Each number is 128 + 24 x the weight over its row's rms, rounded and kept within 0 to 255. Layers, rows and columns count from 0. Numbers have three digits each. The size before them is the row's rms in percent of the matrix's.

# down: layer 13 MLP down (transposed), 896x448, rms 0.126, rows 343-417, columns 224-279
# gate: layer 13 MLP gate, 896x448, rms 0.125, rows 344-418, columns 224-279
# up: layer 13 MLP up, 896x448, rms 0.129, rows 344-418, columns 224-279
down343 100:150147147123146162160090123139115152099136124137146142127133136147112158122169149098129094174139124115173121146122124096148142117125104156120129126120124185144086150117
gate344 096:200140143110112149139093126164076129087131119129158114137127142147127151136094125159075086107132132093142131123122132119130109153092147152165099144107104129133134126165
up344 096:087106124138131059095122124099167132144116111129146113159110140118140119139127118141152122141123158143125077156170109132124102117121129107092137147196103120152101199109
down344 103:110161190111145126112111127098130147138126142147153133134119144171134134117149145120154139153123075126112115084148138121120106101115147144108142140137087111172126105113
gate345 101:134120125150095115160158102069090101135155154138141124119152113128106125102139107165114133069150133115106145109099115093109135110118133117104118069119149121124124118100
up345 108:116139105119147150137119123112167133121125125181107164141118115133107122137112097123123161132099130158139160132135101108140168127122128115093125128126175131123119144120
down345 106:127163129177121167125102158146166174117140088122103155145151114158152138121119147128124171148120160148160106126118140149126129159148104140134159128153161083172112164177
gate346 097:146148144121112131145108147094127127083115115113166123137106149129155085152116156133140110101135165174131176106147157114128125073160128157134110162127146065109111108143
up346 098:113143132153131142152144149163117128102176087127157138101111106095137095147123114101132131153103116143114186139111123145137130123119113127166117143167130125129123105141
down346 100:076143114106166151109145104145164164156175149111066136119161075148120118127111103179139146081144116137145114144145131148136137155115134141133123105147119086107137161108
gate347 110:110083115104139165161097161108101169151117131126111141133133097136149115128088144137111147141087083128151113135128176127119132114142132124145128105126139129135160118117
up347 107:121104106136155127150163135146120124122124160106109098114099132137175120104103155115094146146087153097139168099120132150122120142124111159132131122157159129118121119117
down347 108:117057089138194177135139161107071153143129128114140135086073090128125079139144132124134124136082121107191122123114137170114090096107110106166102116139167149102139095156
gate348 103:192106122113104127103140076136098128127098131150137123151097122191178102169116132087095121145113137124128138092142153136118096141129087089141122120078158125101147180113
up348 100:100114148140197124181116141101120098138171157151146119147124126125148153101143124120131129128132154165115148132172155141142108089130155108121093115116180137143147117118
down348 098:135134129107132100156092083139119064153131111160127107109156146158143122130143104172122113142129144111155141130141110152093144061166191093154124150086133144197091129129
gate349 095:101101089128116142138145105141140105107144111169134136105155120090132117103108149117157136122110147118094107145135092171115143112100118121129146144156157141127132149126
up349 098:142085113081113088116142097157120180129171146118118143133122111164140155138099094131124087124137129143111148119096168178136170138169124113097164125137132143154119160093
down349 097:146150124096149114161162098091135100117130149089108110138154158168136106129148125165148134124130172124100142106166120134125131126103158085116073109112145120135109158154
gate350 092:144118109107128113122140116121120091136107125161109137101087135141136157120131131116161119133116147107120158146147101114127115116080158183146127156114079093126124141142
up350 095:146133092117143172180093124159135110091150142097126154136130130125100157123125123147080105102143088120137136107117111112135177112171115105112115119157133172126120165083
down350 094:082116103132097105130123138088115095141156078126117108125129115134095145141139137154154084154139053132168119118122134132147128106135085069165158098144160094130130124131
gate351 098:116123094134100104111106121146135133105196132115130088136090106167146153139161092157140133118152056096120092122080077152117136112121131115147091139191108146145138162132
up351 101:112127139088138177102140104106158107139129138134121164140136082115146081122124127111164153107141142135095132089120151113075106116170113158111120154123097100096099140163
down351 105:126119141180103130129099104143161132056124096140133127143097133115120159147132108110111128126144154124101159187137135105129170115112114095129146124118117169160136103124
gate352 100:147128092090161146144091144137104142078150130133119116117137157140129133117148125105169108175120169124102117142125141133114102132141143134090160107102086130179094134146
up352 101:098144117131116112134122137100134094126127138129125119157148156134152106119098145144144103111139112130108108180159141112131132159157126112143152137102122121155114142112
down352 101:148080149109168139149118134116132184164123140125075120083093129112127089120095145117087181116147061135097143110102100172126127115138133121138155142152145040151143150123
gate353 098:093124076124122127149115137084158158147144153124125101131120140142131124123114088119107128132116119130096057133125181122139087073139169117127127170137126135111139151141
up353 100:126138125144113101107088127115136120150163105121116168153131121144051148177148178125158082142090104139127106126127095144126127149120056102147094091152118111131156108102
down353 101:132125121119128133109108161120104162131083139152144138146127137164128149158118137113138107168139175116145111137114122154148106090149120136155147124105124095116131113082
gate354 102:138122095143106119181106127115140124145102111104159159140097144118160132161120146134141096177111120139188132121084122126099101127132154130106101082118142112145106116095
up354 098:102131121122124098121133107080130139125108131068155125145097135133107122126118127113131142130152134114136159126099187139134153150124142124120094110130151124108075154113
down354 102:101118156085127112177136125109120144198101110124126168126104133149107131155116158149126118149121178159148153130085133087106142156091148143065120129114136146120122108115
gate355 103:137155129116117137108172176140111123130126079166157145108075105171158129110146110122125137083131122168103142177149136126116112135120095159116118117119117131136152075151
up355 100:115138137098121135133099126117121125092138112112135124132146117164173116161119147113093108129137118086117172118130171118141169103132140102104169163106133129110144105139
down355 101:122113155123122142124136163164118117082143100147104094128153107143156142109134120120091077127168124110109114108116127112082168126121084149092144140138142101160114123136
gate356 103:148095102149148118121174183163135120141134132097173141130088154096128137140120130098090158107090152121120126121124121130148120120111100139112114099146091153138167115142
up356 100:095144135103125143128134114122175155126083133150133134072150078144064138122120139139121124143143152163112130121137080150128126124162137132152155146162148133066122130084
down356 102:082106102133135125111115140189131112142169121123135130122151125107127142106148136153121150161131096145148087140149091121159117126102148138140157139094146128142077103146
gate357 101:114186177103119114117150131110142154113142165143131125117091079122133161140127095132099161123120133137119112126143097141096156129152146118155139080106074121108126100148
up357 102:123158143148154095115135125161148121134127130119120105141120118130152137177100128147076131152122123085140150134104162154125149117109094095119114134103082146107155140116
down357 099:137141113130101177139147141115165134152141134129100104147106113108120129153142114172133128126154197077164148102170150111107137121099108078128121143143093141081108164129
gate358 105:134156120162129106135115174110096155148141130116128102150116102146153187119161149125151152105164137155148148098147123154110106127150142151153118127099123091152155120145
up358 102:107139132114124144173125154126128108120112144159149112108089190081127095123134120105147126126111116140134142105162146163116205127126151118123129144126125111117162116157
down358 097:177145128128156127157115114097120130117125144129114144148148104147124144175099086111065111145170132132124148132106142153106106135134180158142137125135133118105109135133
gate359 100:144145108120149140135113169134117106120155117153132128092152137125145138101093090163146140165126116119102115127124093133113124120095157097103112108101133107129104129116
up359 097:129113094098103130096108117137157116121114123101128111123135096127146127109090117131130136154085125148149145122103096135141113169094158136135151111114132091148141104103
down359 098:160168125122116114108151114127144088122104106121087124093092104136132145125098145099133121102113156112149115147146120127109141099147159101137109125140170137099152124156
gate360 101:108185121135058160150182131133198145154143083128122098129122152156130126141165094102134144104114126091102114131160128140093141124103160130132150113144115155110131136162
up360 102:131148135119107181166110129134091121115153137133129097166121149096144121109132113137138126126121107123142109142099116155119184115114127111094111109079148130141149095131
down360 101:162118175122108146111126129124141139135104123133097158126106109143137109124134144130120124176096091134129125103175168157134149173143134112141106142127157126137135162109
gate361 096:153121112172117129160145158120151101179076131123144088167148129166112131112121151118139118095119170162162113129129130130114150125141096149158132109157125115144114124097
up361 097:191148124137104108119166164101161150154123149134113135083173138164094124105110116138119121126098167136124110128132131088115153141126160141167120150164138113090139148078
down361 098:129090155106126100149195117098120108117121120153112125133120131137106114140135143174075099126114125146144168118090125158146128117157138119150092128131184126111128108123
gate362 102:143120138121114073114086079132115134101115115108109095150131091154120107147147178092155111126129147116109177099162104157130133158144132114114128141139149123161103136145
up362 104:131173132125114116152120151147145152106175136127139123123127145135107133152125119114098149112184100162096127129131125121130109078131097113178121131082088097148112144115
down362 104:093106123135140183152084122092143151163117115158169182131146164126123129143131133129153110126074134152092147088071114132102154111129117093103152129145127124119150157142
gate363 097:110092176132124145111143083145148150128147143117149139095099116109153116135067094097149154156092110131158081067114119074156143089138139110117145105108069161112140126097
up363 100:133100146124133122141095098104121115116116108090147146124127124074104100106122124147102109120123093137112138112132128102122111150100157096150129118150128126130145117089
down363 100:164143118071106138112148179134166085093122131092139103146112154135127148184155108105114127192154093118098119177162121134118129136135141141129121135143098132138132121107
gate364 095:147099107102120146143129150133152130173125130109160156126081083145108182122118150173091145083153160108154152110159102118154110115132130105137138148166137112125121110174
up364 091:103147134096167143137138148092131145133161115138143162133153124112093111104140107082101106134135177154152133127159157127078098127150103144086103134119102127091166151135
down364 093:111139123110137112166171112143116097115095143131150087114143137106153131137131146178127115124139120113124110100139118124137184071109083120111128120144123171111130113128
gate365 097:172120132129136125111129157129147135113154141134127088148103073138099130121094107116150147104095110107138165119111091116151123113131165154133127130133157114106104129101
up365 089:123129157119127141127153118137132102147124125149121133143134161092155165125126156122101141162120098094142124137147182093091149119139103101106143131125115127143120145150
down365 094:136120119128141149139113164181130129165147142171142129119161113168108155119146181101187131110151125110095149123141176132107098120126138135097081104101123120118102141161
gate366 097:127164124111151117121154129107169140155109158138151106167124074172102144135173153079155109138098112143097157146134078117135114111131119162136145103143138099133112149171
up366 096:106074155116110097120106127108113107101125080135093120095130129123138120132101096154034131118118118097098058109189145163146107132123161084119102125105120148154162098124
down366 097:168107164129137115137129155149141136085122139153145150139130134140152141149100100125124144123117116123124083105115173107135161138130119084150115112130105124134114140133
gate367 104:166121093139150129129138164119101165150108128127092150124134110105051084126160123176133126176094143110126100123109077138181109103151104105147150134134129124137105133135
up367 100:110147150133135176117140162139142145150118145093123137104162104119115145159140153156176103146149116121109134101122140114082132106181142130111128130163160143139135105141
down367 096:164152080151099105137125139116097126110137153126111130149141115147142177128132148101104090127175210119128124155113157129131146098092134133114115106141128149125192103174
gate368 095:112127115117107150127103135145094143109143140126152118168112149128121093154170120153132184089132130171201107107155120151126138129102158130129093143134070113135100118152
up368 098:124127134152088099123102150131130140083160135153110142107096140151181095120118098118106155163148157087121140130138035092125136138119128136142099074151130166100113145111
down368 093:115165122142161157153185102112146110165141123125119123120146111083106152117124139132120120123128092157128114127101111146089103107130093146095155149113100134129103110125
gate369 097:127138146077112122128135133085123140090086138123136111128124109110127140171142105121128091095163138129123102127138143125101124098091136134128146112173138178093145159102
up369 100:135112179123148186094123130098084180114149118097134130147094090147111135142111123163164139125145117120170125107120111099126121084084115096109126117126147162154128106105
down369 100:122085128158162099114123167146089145110090119133112111094175133160150144136127162141148126143112115162107119081102139154136121150093161117161100114076137124133096158120
gate370 097:118130067127113153143110121145114147132125100143077101102073089124121111135071058128102117117143121125155174140165132100159149111144123117131181110099138161152090112105
up370 098:114152188140120138075137179150136129085131115100117143100123154095096116137149148138099138144114098117128172150147105112147148128096074121056136149158133107119139116144
down370 102:144116140134087134115136084109142107132153118157134136111137122116149149100123154147078168062135121103101085119125111119118145101109150122118137120157107092128118043105
gate371 094:171126107136132101123166132125146071152128116143151120136098101178132168147113094156103094130118120121099144139139174129128094098123094124169121108138157127159136113107
up371 096:108129162093151139130120097113108152165095137119165152122115157112131127116113154127097144153167126146138132127110109086125151109153154113116155158143139069171188096084
down371 092:137130101162085140119112128144124085096099132117148121124164119122114138116147130132136131151140112148119146142123089108156083123097130107088117146140131067080129094156
gate372 102:145134121116122151126115105155133134135154101132108122158112149131097108121159134132143118162114171137108138100122196126131108157135133131103134142103142134082088132146
up372 106:165123130104111184104091114152120105092109079138142113137110108141124159138121070125138110127091109117141117133162146078166187162092133138114120101119121107091126128127
down372 101:147092149145116103114108135103129110115086155097091161118105151102134104120141127115146158133138104135147130135129143156162180155124112128130126117145100135147134091137
gate373 098:141145076116176097136159144131151124141129143141148105148149119151141119149116091111147140106121073138128118131116127117112119117128210167110157134144117130160140137137
up373 095:135169125153173123085119163128148119113145103143117099149161133147139153136135113121104112122130160119135120130137143144107138136140173144120139132116135129111134142129
down373 100:142159114124131144138155139144165114121181145114094086115121176106118178135123125122104085133071143120082146168150129130137097098117111112126093136159145120159109127110
gate374 100:155146140134119133163133128076124170149102110087153148122089123125086154105114129114173145130132164175127101132173103132128157126118129096116127124179158146127120113162
up374 098:090193109115156131129136141133157130112128145139128134114144109078167133120136112104097107143119183128162127136118159092136155115101118106098118099048116140141140118128
down374 100:106192142100126156127128138138149132135121133100134111083134102150172132140099121095140137086114099142129151100123126144109152151118164120095127127105098135086094149088
gate375 102:116184165133148140128137160074088128119120101126153142124116077127109125090137137123127147125101146121127119155145118138137110129097163149134112112153071089104124126116
up375 095:137077112132104156131129141121140106136142177162116127137110119140117143143134147121118140078155111094107129134118151118091140118135126140128136127126171096121183133150
down375 098:126124149166072142129109091128125142176154139109154126115125096157114142122157131051135091169128151116084128115133142097121087085130124134147156094154091144117091170140
gate376 116:148160112121148100136135124101114134156109141155107154087126159144132103069143147105129105099111147133124143118136135131094120154108159122152154119156131113183136150144
up376 106:095138143113142097107117122134167154152130122157131146085158158183118118134159137110085078158103128130123148112126112126138113163098183171162127122169142090158163134130
down376 104:122103142101097154173184148126175169149075103186123137100154165097138158136110106163127112121124116113138113138119150129118105138127151129133127117090127135138095096109
gate377 103:108108101118124148147136125154167131151118119164111117120099108108132104141120116092097137121089137151168121162137125100163091133051114155146112125131105168103143106146
up377 099:155175142122137117093115130094093086138145071136117129107124135135111141110150165134156095121115108139103129141143147099116130111133097137148154152119106113185084166068
down377 099:121130139151094102137122131172149166140087137109113125172093116122088108136160130110119138108092081102142106104123139136135147158095107175148115085195119202154117109149
gate378 104:134146144089099118123180119122098107159094099113111129177135108099131112097153102133128131110107106162103143168092117148140130150111164131128131109118143172154104129156
up378 101:121101096160192108162137148123113133106140131135182124090120116166161104119076138121149107094128111148145143159117112115129136162179138110125158104134133143141113117116
down378 105:123059130129128130100068123181106120159117139155090131127127113124108134129082100119144112104131158070137113104108100142109106143114099136117110117128062082132104156100
gate379 101:146153120127121144155105102120157081121147166101156148133104116094096107164152097155138085121131140112101117106128124139118121148115140129081129180120157121114112174122
up379 100:142110114122126136141121090155176142163127128114135075131123138132083120140181098074121127133120157135135091166114094140139131158096071136139089155131153131103132187162
down379 100:111110182142126157155084116093161125145126157146120107165134127083126126122166084151123143119138104103166147156111192154101157098108115119103154128111123096120122132138
gate380 093:093148130146143145126129128102140126128118091142168129145145145141114168115141071076122161099109138096124129146116074147139097164092127123100134141140044170115095069140
up380 095:154147159107169115146143147093132118133146132124133134132114132170165160073149145083139106152155148151160119125107103180158146103145129116156080121079101107151118150097
down380 094:100126177118120104104139143179130123174192133105087127124092096117168147139118088143122119156109094164145115142134160086122172122165136138093147150074132149159122118102
gate381 103:078163108165089118155155096118114113111130078136194102103131154112102111129105186127145121096176079110097148122096106144103098157145107157100172123150144114091123127159
up381 099:111097147114097133113145148147104115110183134105094096114138085131111105133169119103141111129095121131165137148118101108126171113146133139148147105123120125134106084085
down381 102:121117143122108136118151133111137112190134104107120131126125119165145140132146119126138126120117176100130153121137159087153122122116184120172104156134109180099133126144
gate382 095:132106133117111130100114119130106129183149153103104132108085112156173142142148127168110113171178078124134158115113146115145111100149118143177131114170107166127107107149
up382 097:137105132126149120138138104166139101160129131115120147106081166117136118133153104140108126119112119105106105148106130155170116121146138177118114170165146089139140094127
down382 099:119099103117147105141110142153101145122113161142165144097121142144144149131149105108096156148138101155168139154112149153138118139097148123131150112156148106123161161110
gate383 098:132152125122094120169164105147151145155132169096112124159114108138142096151149149129127119129110133133125133110101133169099162135132151127078120124152122127134105147134
up383 097:102152106144112159146123152143111091182162158116098133110110112117153092120147115134137155094110092141054117119133121129087118122148098148085125137129144162099065173124
down383 104:170120122111139168121143132147116145112131134087129077119134142156179075165110203136147097120102107123094152115108114138120141100167156159141177124161117183165120133101
gate384 095:141132138136138135108140099126157129136095079124178093140105126088175094135155097107138111089143119124132124136138143147111159126140173162101076152105153130154128110102
up384 098:131156166148138190130142116121135058121148131162146089131118097096140148121100168135123100081150178109101099080091146133109168113153149163136139123139132166129123104148
down384 101:129105138125151130106101096129130116099146133192132165100112129142106120137157130136145111118094101121125131097080096160135152115110126111091175123132142092118144132133
gate385 100:102132133122110153133097117084087163124120163108139108128137110161162116119099103115117086074188087146150128135119151118090124131129152111116121104119129132115133147141
up385 101:119134097116108167098107089085140135091101086138124103105138111091107075129138148104109147115097144139110115146132133105128127138101143193169124128157158145148121176108
down385 099:137127128098096160170086137104117114175111129102102093103108118165112145145144131102092110148164125160134106141123134110105085133159131130101118095157113164146133135118
gate386 099:141121088111095146119089137163081102114100131170140143144128114155095124124143135118105108144158138153121158109107076116128060145160101125162098068141144181131111181141
up386 094:128148135136144100096099149149175105142154105088162143101114133137124160144088079141144102128121121122134104129162170124130157110116172132115123124145134085145140071117
down386 098:103157100126117137146108115127127167126111124129107104123091088118133130086140131130148128102155146144187130106114107119108110088137096149131121134155125153074108183060
gate387 097:089100113134124111074103138116159126142094147160130106115134118126112131096147108117106142108156172130154102126107129115116140118103103137152128127130148186122113173142
up387 096:159127125124109108144168134117120157121105119108090127111144119136109115125121134135154141153116100080115125147159119129165087137115107077101145110119198147101152097081
down387 097:113130113129123132094134078102129100095127086137104083189148147122146136113136132142128074119086150104116130129139090157110111110113128123156092125159127079134126124153
gate388 100:129126165163127066114078116148137137121107123106192138097132163123112135130122156121140139147114094149133132190101152130115135170144168111128130153103133125141118148077
up388 100:145093118073108137084082112135135113133135096092120104117118152145122093093169171081132109139137120089119132134114082117111126119117125137086179127174174153050129132101
down388 101:185117121099109142084160148121153086118129142146152137146102167136107089113103159126159114133163111116092149116132095110134155089123112135147142142143100125090126098126
gate389 100:129154102093155099155140122083145123100143089145128134109131128108143129183138165129122154163137112081161103099148157145116111123156116113146121141211120148115105135130
up389 100:128164112143136101140109112124120134144124095128108108144095173154138118082115099177132121128115127155125101078128118131140088124141105105140096093147128123084121106152
down389 098:136128113095136127141149113121189111127127144125114135108078117138120175122165090113123128156130089117098102135151128150127121101113116130111137123129120178157078140171
gate390 096:162154111138100136142155074127110125153091117117128174121159169125090139127118127140123163111123128133096129084125080160158102119114091126133123119158190156123122146159
up390 098:138166153135156097109056103114121156104097157124131089110116127117167169079146143084155094151117125174142152146133134131095164160140120153123167099137103159159136113103
down390 099:150103139136151126101075100102128162130116109151104103130126155119176124133153118115111133163112086134134123131137139108124116103133147089134112154121146156130138098093
gate391 098:129122151115181138119146119147133159132147145109134087173108170128140118103100120091141126113164162140112164125143106103134141081099066122076135105109106116133071132121
up391 102:169138142148167140123166090129144181123151117126134118113109153165155121147136156126127125135079094170144172153106128139110129118125088114111164123117155111093099193130
down391 105:154113121127100095143141085147167121170102107085119129123103139131090103140142106128143118115127132138068154118138071124138063082180157099139159122098142165134105170169
gate392 107:141113091146152081113150122127103149120120180091102186114113120152139173118141128148115130135109095167147119143131132126127112181117132129141126099151137134141136126147
up392 103:150137152191096162161130140088109095120130109124112060094132155117091099094132121096127149096088151066114158146116127126073132138153102127108155171138106103113114182115
down392 100:190119116134091159096115103129118119132119137145135102143128157063130114130168122102167174051147091164149165116072129125108154143130104106070156128150066079119178135145
gate393 099:148117150143136061152106164161115161105102125148124154095101124113113159111129103139138132120183071188146142117041126120136134114142153121134143119116155118153139094134
up393 101:133110159116102129134140093150100139169136123123121105106111125142109174158148113085102117128102117103174127132195133119122154143131139094086151138104152133081148139099
down393 100:126121106137107121116127137096125139138146162122164126138100135119118118202163143074155092153092182095145146115105124172136119127129093145118138131161136071125135137089
gate394 100:104137122127139113106133130111127114132111135130132136090092143137152149152133121126105067117146121157129132129144106109130131157150139133152136102104134142121150110127
up394 097:122132139118127126108143163124088135087120155158132112125125121117165139143100176113143104131113090115148147118136145144142111126124157150104148111116171144113093128097
down394 097:100118097128116141161099171080114110104148124118114112138134132102123127147093105113135164147144141096112110145141129138134105158120108147137130113131115131121143137116
gate395 102:142145124129147136154100119144156152112115137121165180125118098138112101138103141135104171121113143147131095172143134097142111190128172110108141144138144129172129152111
up395 104:156142177118109126150116110114103109106140109095123148115126138129134155155129120104155109069130131134133097138137162095136097142170136190126148138141144124151127104125
down395 099:161118145143132126161123107146125131093143142111105122147151118133141127123096089115154137122142103156156130094121122142148107153144123147072082125133133139114123126123
gate396 098:127111167111124115112119102126131115131094129160131130111114116196140139132119075130107141149058103150151128120123073115113144137119104100091133126105115129139090125103
up396 095:128144112133166158133128120108142111103151138131141149163172177115122155115098153130123150092086102155121137111152091115135129152103110131144109159145102144137105158161
down396 097:138129129174124129104081135112100136129117157150144084110104123130165146126124127144133104130173114086171105144162103115121131074151117119139126133098109169114104125123
gate397 102:124130114167124152108069114094120148096110117146140115097126128141160109116174126120130121123083108091066128128066144145089139126057127166134204146112132100073106137105
up397 098:143116122147116088143115126069119100116109071130125142104110142155136109120152153106124122128118082122068131131106152135124174137118121154126140142108125084102122152133
down397 101:063154134117082075122099122135129171100137083151114129108155160134120101121139117087120108125092138118128121135103090122108135106130133143157114110131121096135089139116
gate398 098:093126104126127108134138131118134134139162173114130159160144156115123108100127126085108147144133168098138151135096128147125129103143130131154185118137126124091105137140
up398 096:097118119109110125135135112132119163148165163096114118119122110098112142101098117158123177068128121119104134124060138099120132159096141133129121132150128144128084119142
down398 098:116156126134106111128138140114134109117141126110118106103159177112113168132100126157115074124179131160128119144116131121146107154153132102130119110154104165133107135108
gate399 094:179115163141125140131098132151120148111121122113119128146135106113156085091121161109124145110069145149158144156142140142092119180115092154150147097141138098136147139120
up399 092:118139141127132104114091123089102154113128150103111146160105123130118082100129153140124154116093163088128106152118073117132116169133124090158137136163119120154121140149
down399 095:121114133132105104125108118160144162097129117089117161114140134163095144161136129147111134137132139130116132136129135152092184143173124142089134117159122114111107139174
gate400 102:087125133131119124099184132116188134094154078184175107100131100106163125165098105135119160108136135115119136095137160107104196150137134138106156102174096116088188118112
up400 097:167138124093129164151124166173190124125166107124119106122125150128172115147129129093142158107151131124130122146108120133103129113124139119146154177130108127126152114074
down400 098:115142123114089133155114161150109145125195123161124137133103157075106106129149109125136130152122154120137145087083147164124108079146144108142080075108100105132090131113
gate401 097:125160076175104134137151095100156134059134116117122155114109137128150158126162120132104115160106118087107092131124127107145111126161125099116053145102150164136113083076
up401 095:134135133145113141120136164165135102122108145140120082145128141141147118162088132133169138149116098146111148145148099151125134144089122141055161115139099144109118118124
down401 096:127109087138123100113117109126159152127135160131114159132134132090133140147120123109134144152170121111118128135134152174102139157105144116108132129142109152132174120125
gate402 096:124149143176141116127139163154123144121102120134137152110127142114133124129108103051097144092144109166129111115111148123120150135138088139129133169164116149125115124140
up402 092:137094118164152116118145135106110130114143121157111154138150175123126142168120160091118141131111139181167073142137071140129130163157130117136117133155130104149108080133
down402 100:167094118095116099090150101149114123137178119106145136160093133155159126107084120184157106115162114132130120141140124156166116087132134163177165128176143139091123164102
gate403 090:131153169146161147163131164147073141112120142091175123103153135119142139100107119122124176111154098175105128145141103127124127144165119120158062122113144163136152097130
up403 092:120115112130119120082113125078103105169145122136101113135134103145138120135134114157111114129116124111132117114156136120116138114092144126144113159163122082138107118158
down403 096:122115143162131126108127096157111149119103116116170105121162149094107130107090122158158098114162128160115131119123135094130118160088129100118108105132150130127121080144
gate404 098:067117154112113121122088130107131128103152114125138111145127143141149130183122118055132105124132132167149095101138156144120099104146108094118110129105127144121154110135
up404 095:168114106144161099157111120080135111131158135115124124104111139133138113141158132117112121142159172077138139102192111118117125126119131153090123110123141098155157105174
down404 097:190090113112123102097085167182137152149136154119100101129144123125102133121088133077125142153139098125107128159140141114131155127096141124142079097154125183106072140132
gate405 100:113171118129163170082150126130120133122119121151121099131143133122090076112118096156146130117133114116086137106138071117144106118141107185121137108127090144132137117141
up405 100:151120144105131119127131057130113114123156139116107114143125149152139172084116123078113114104139131113088134140078127123101121146135097147131178126127126130124100119106
down405 099:128170148111146146144120129117148130102148129117122128120100123138110133118085129142104157144147188128108157115152100147129149085137065076153141105143096152093097175176
gate406 096:191148151122097125113131130133162130116117113148113146114101114112113167134172126135154163133128131144126106101150082150056117094114171152142122118148156074098089152150
up406 100:125132117161125139118134128133118104110161138148135070096127138147139148104094160136099115157117124122124137111113138088091151133128094144146111104108124169119171130147
down406 099:163132149126161112139133151167171098144117128096169099145125156137151092128151124088123098103146129136126122103167146134144111093104107161182129124141147041075153175121
gate407 101:079166132120125130127159123177114143112119105135092132142111143108118127169167138115141100122121120143095127144068139087104118162108194149116137126103104160151125118168
up407 100:139102095105149107157094112132130199086103144150151151118154098105078181122102130104099119201160134135112142137133164080165168098109123133160148133132108153116088159134
down407 100:096126128165115116128163075143119094115137100163109098100152150112148126143126109153093091146142141116148127130090129112102158141132133126150165104116130177140122200107
gate408 097:142099130122160125105110097149105136131117129097121139140099085228124110106183117143109074170115131130125114117142124126139114101127119134131153133135155128140124099109
up408 095:118129080129111122155138150126127119134130090124113158091174159099078117125107132118139169161130133122128143083135131109139150117088130141126105091136119145111109151131
down408 102:126128088133122108118159140105119081143149112149149146084123148087111094141097155122125132153099108087140119099107077136140108111120132086153107142123117104127151091148
gate409 097:141168146137153122130126148081133147170153107135137096129126114142126094116120123162106138110128147134138195115116130133098104129153133132117122142159097131132128109130
up409 100:142172132123138168151134129148145135197109140148134166132128100099112151110136146102101151101097153139163110105177140115136114111118127123081148110123115125117155073147
down409 094:118141130106084133153108172139159100179131141128153118165098154098139154139104113132075143110154156161094096122138166140164111141101105124082127157091178102118141135109
gate410 097:142147107151107126123102116114156125120123117109149082150106102148178115109097099127147115122151174163148120111108135153072161127112138148094141084178114159122106169142
up410 105:115135100166122109115066109116161150099111118136131133146125129166162140138095088151151128137165167125132118123091119194120148153158122129102134169120161156156117155087
down410 108:134141167099156128131145177138108111160138145146123174107118118107071142147095132139083114140108086079103115125126131085176077127135141141157110118125126117111153099118
gate411 105:157134095185149101138129154121116157142095133094177142120139100142114087155100134125156139113108129156110131132162107096112085127130137118090161110125149164118135145112
up411 108:143154083133146144152132161103176155133087088096175132127090126176110126116113126107155140146117135117129159123102090102132116135080140119093114137155156135126142120142
down411 105:160113142113107131145139118123128153107117175104139153123120074165109117115121128101099115111088117119110123141110094107132101159130119121148084087140144086133130132178
gate412 103:139110145122117075150142123107123136169161155153101142138106153125112123139119134148135144135147129106103125153163129161126140124138137192098156114147148085105140129136
up412 103:186081135145141137109145121118098120103112086103121129105130120177131107138130166115158098116130110102111140111111112127144139161109107100147124137123121118083126123109
down412 103:146141114162133123101146147132105109137154136180176121160155151116094128084106113127135163082127120135112121145091065125135157133121118110114150109112109112089121121111
gate413 098:131133112159110086136118149109121164160100117135114130102111119157123099163091106151105119143144118126133111169114112151098119134141166144145107114154137136139140131181
up413 098:171130095129152130130157137086137123139142123110130155141125132127142104125130152087103162113112087134142107117153129123159103138138134118100108140155160178117136130089
down413 101:106178143093111119124163123126126101181127156121174134111133133099149121110111140135159144118117088142129134139119111142153101114114135161090136158126112212139129078114
gate414 100:143173164111092147138157123097140134129120151102151157122147098093097137092118116050156145132131095086094138115120146128128114136117110126088105145132171118117113150118
up414 100:134144110125158107111136119153132138125082092150124128118079134157128152141097132163136162136111133171140167130101106080117152126153159121159146191102114131123146129093
down414 098:121120101133106087158143142101132124134147149119133108121136111121121132101134146130121155113151137122167139150136141126124152117108111140125131080101134104176137100150
gate415 097:149159166126095090165103132089145116150120137112151152128104122133144150104140128153122152174114159118147157174157144121139147142127161135087151161142151123150142127118
up415 093:125156127123133166163096128143148098105110122097139144140088150134080111131137153154131119167158123141142119112188140128122085165094144164166125154119152138141100104155
down415 097:116160142135132111193131135150109130130147162067127140129132108105084103142079093156108163157147103112106099074125156151139144143121122132127110113110122136152135125092
gate416 103:121160119154138124128118112134143150188156096159125116100156112119132219139155139125146107109104128135092163165104099109137091136127144128093156140131118102117077141093
up416 103:111151128163118144171122120161111142147135135123136102142149083118162146100122162153106076136123092120114072132151118120161117145149124106136110130146154183165136116088
down416 099:111100101135156135090128115136194161150161168154111143131132109145141138112108131141121151139157123162145102115096138101093103123142107132098133093114146185135115137100
gate417 103:153105092134097144114117140111092137104159112094141134150125120162115125133107140128087084110180165122086089120129094118143153138081130133150125158130149157097124145118
up417 102:106172107131125117122086118113156126105186153112180134100085157125117162139141113118146131113119169139105169092155125084142168123131113135164125115127138176133160112089
down417 098:091102132139154151157139082106142115119108111092131119148091124135116132146095135157134106172136141176077155137146123127146111152115123131128084117150133138133118137083
gate418 096:112090152144108107108171067098136148109137169117127145102091133104148146132136086175110142132091154121091145111116131140102130111151096152125107146133129096082102108086
up418 106:111141120138128154165146169110185092139093121130111095112102153151116185114119145110105121109177112129122123149145123078133083107118163142130155153120124109178142157150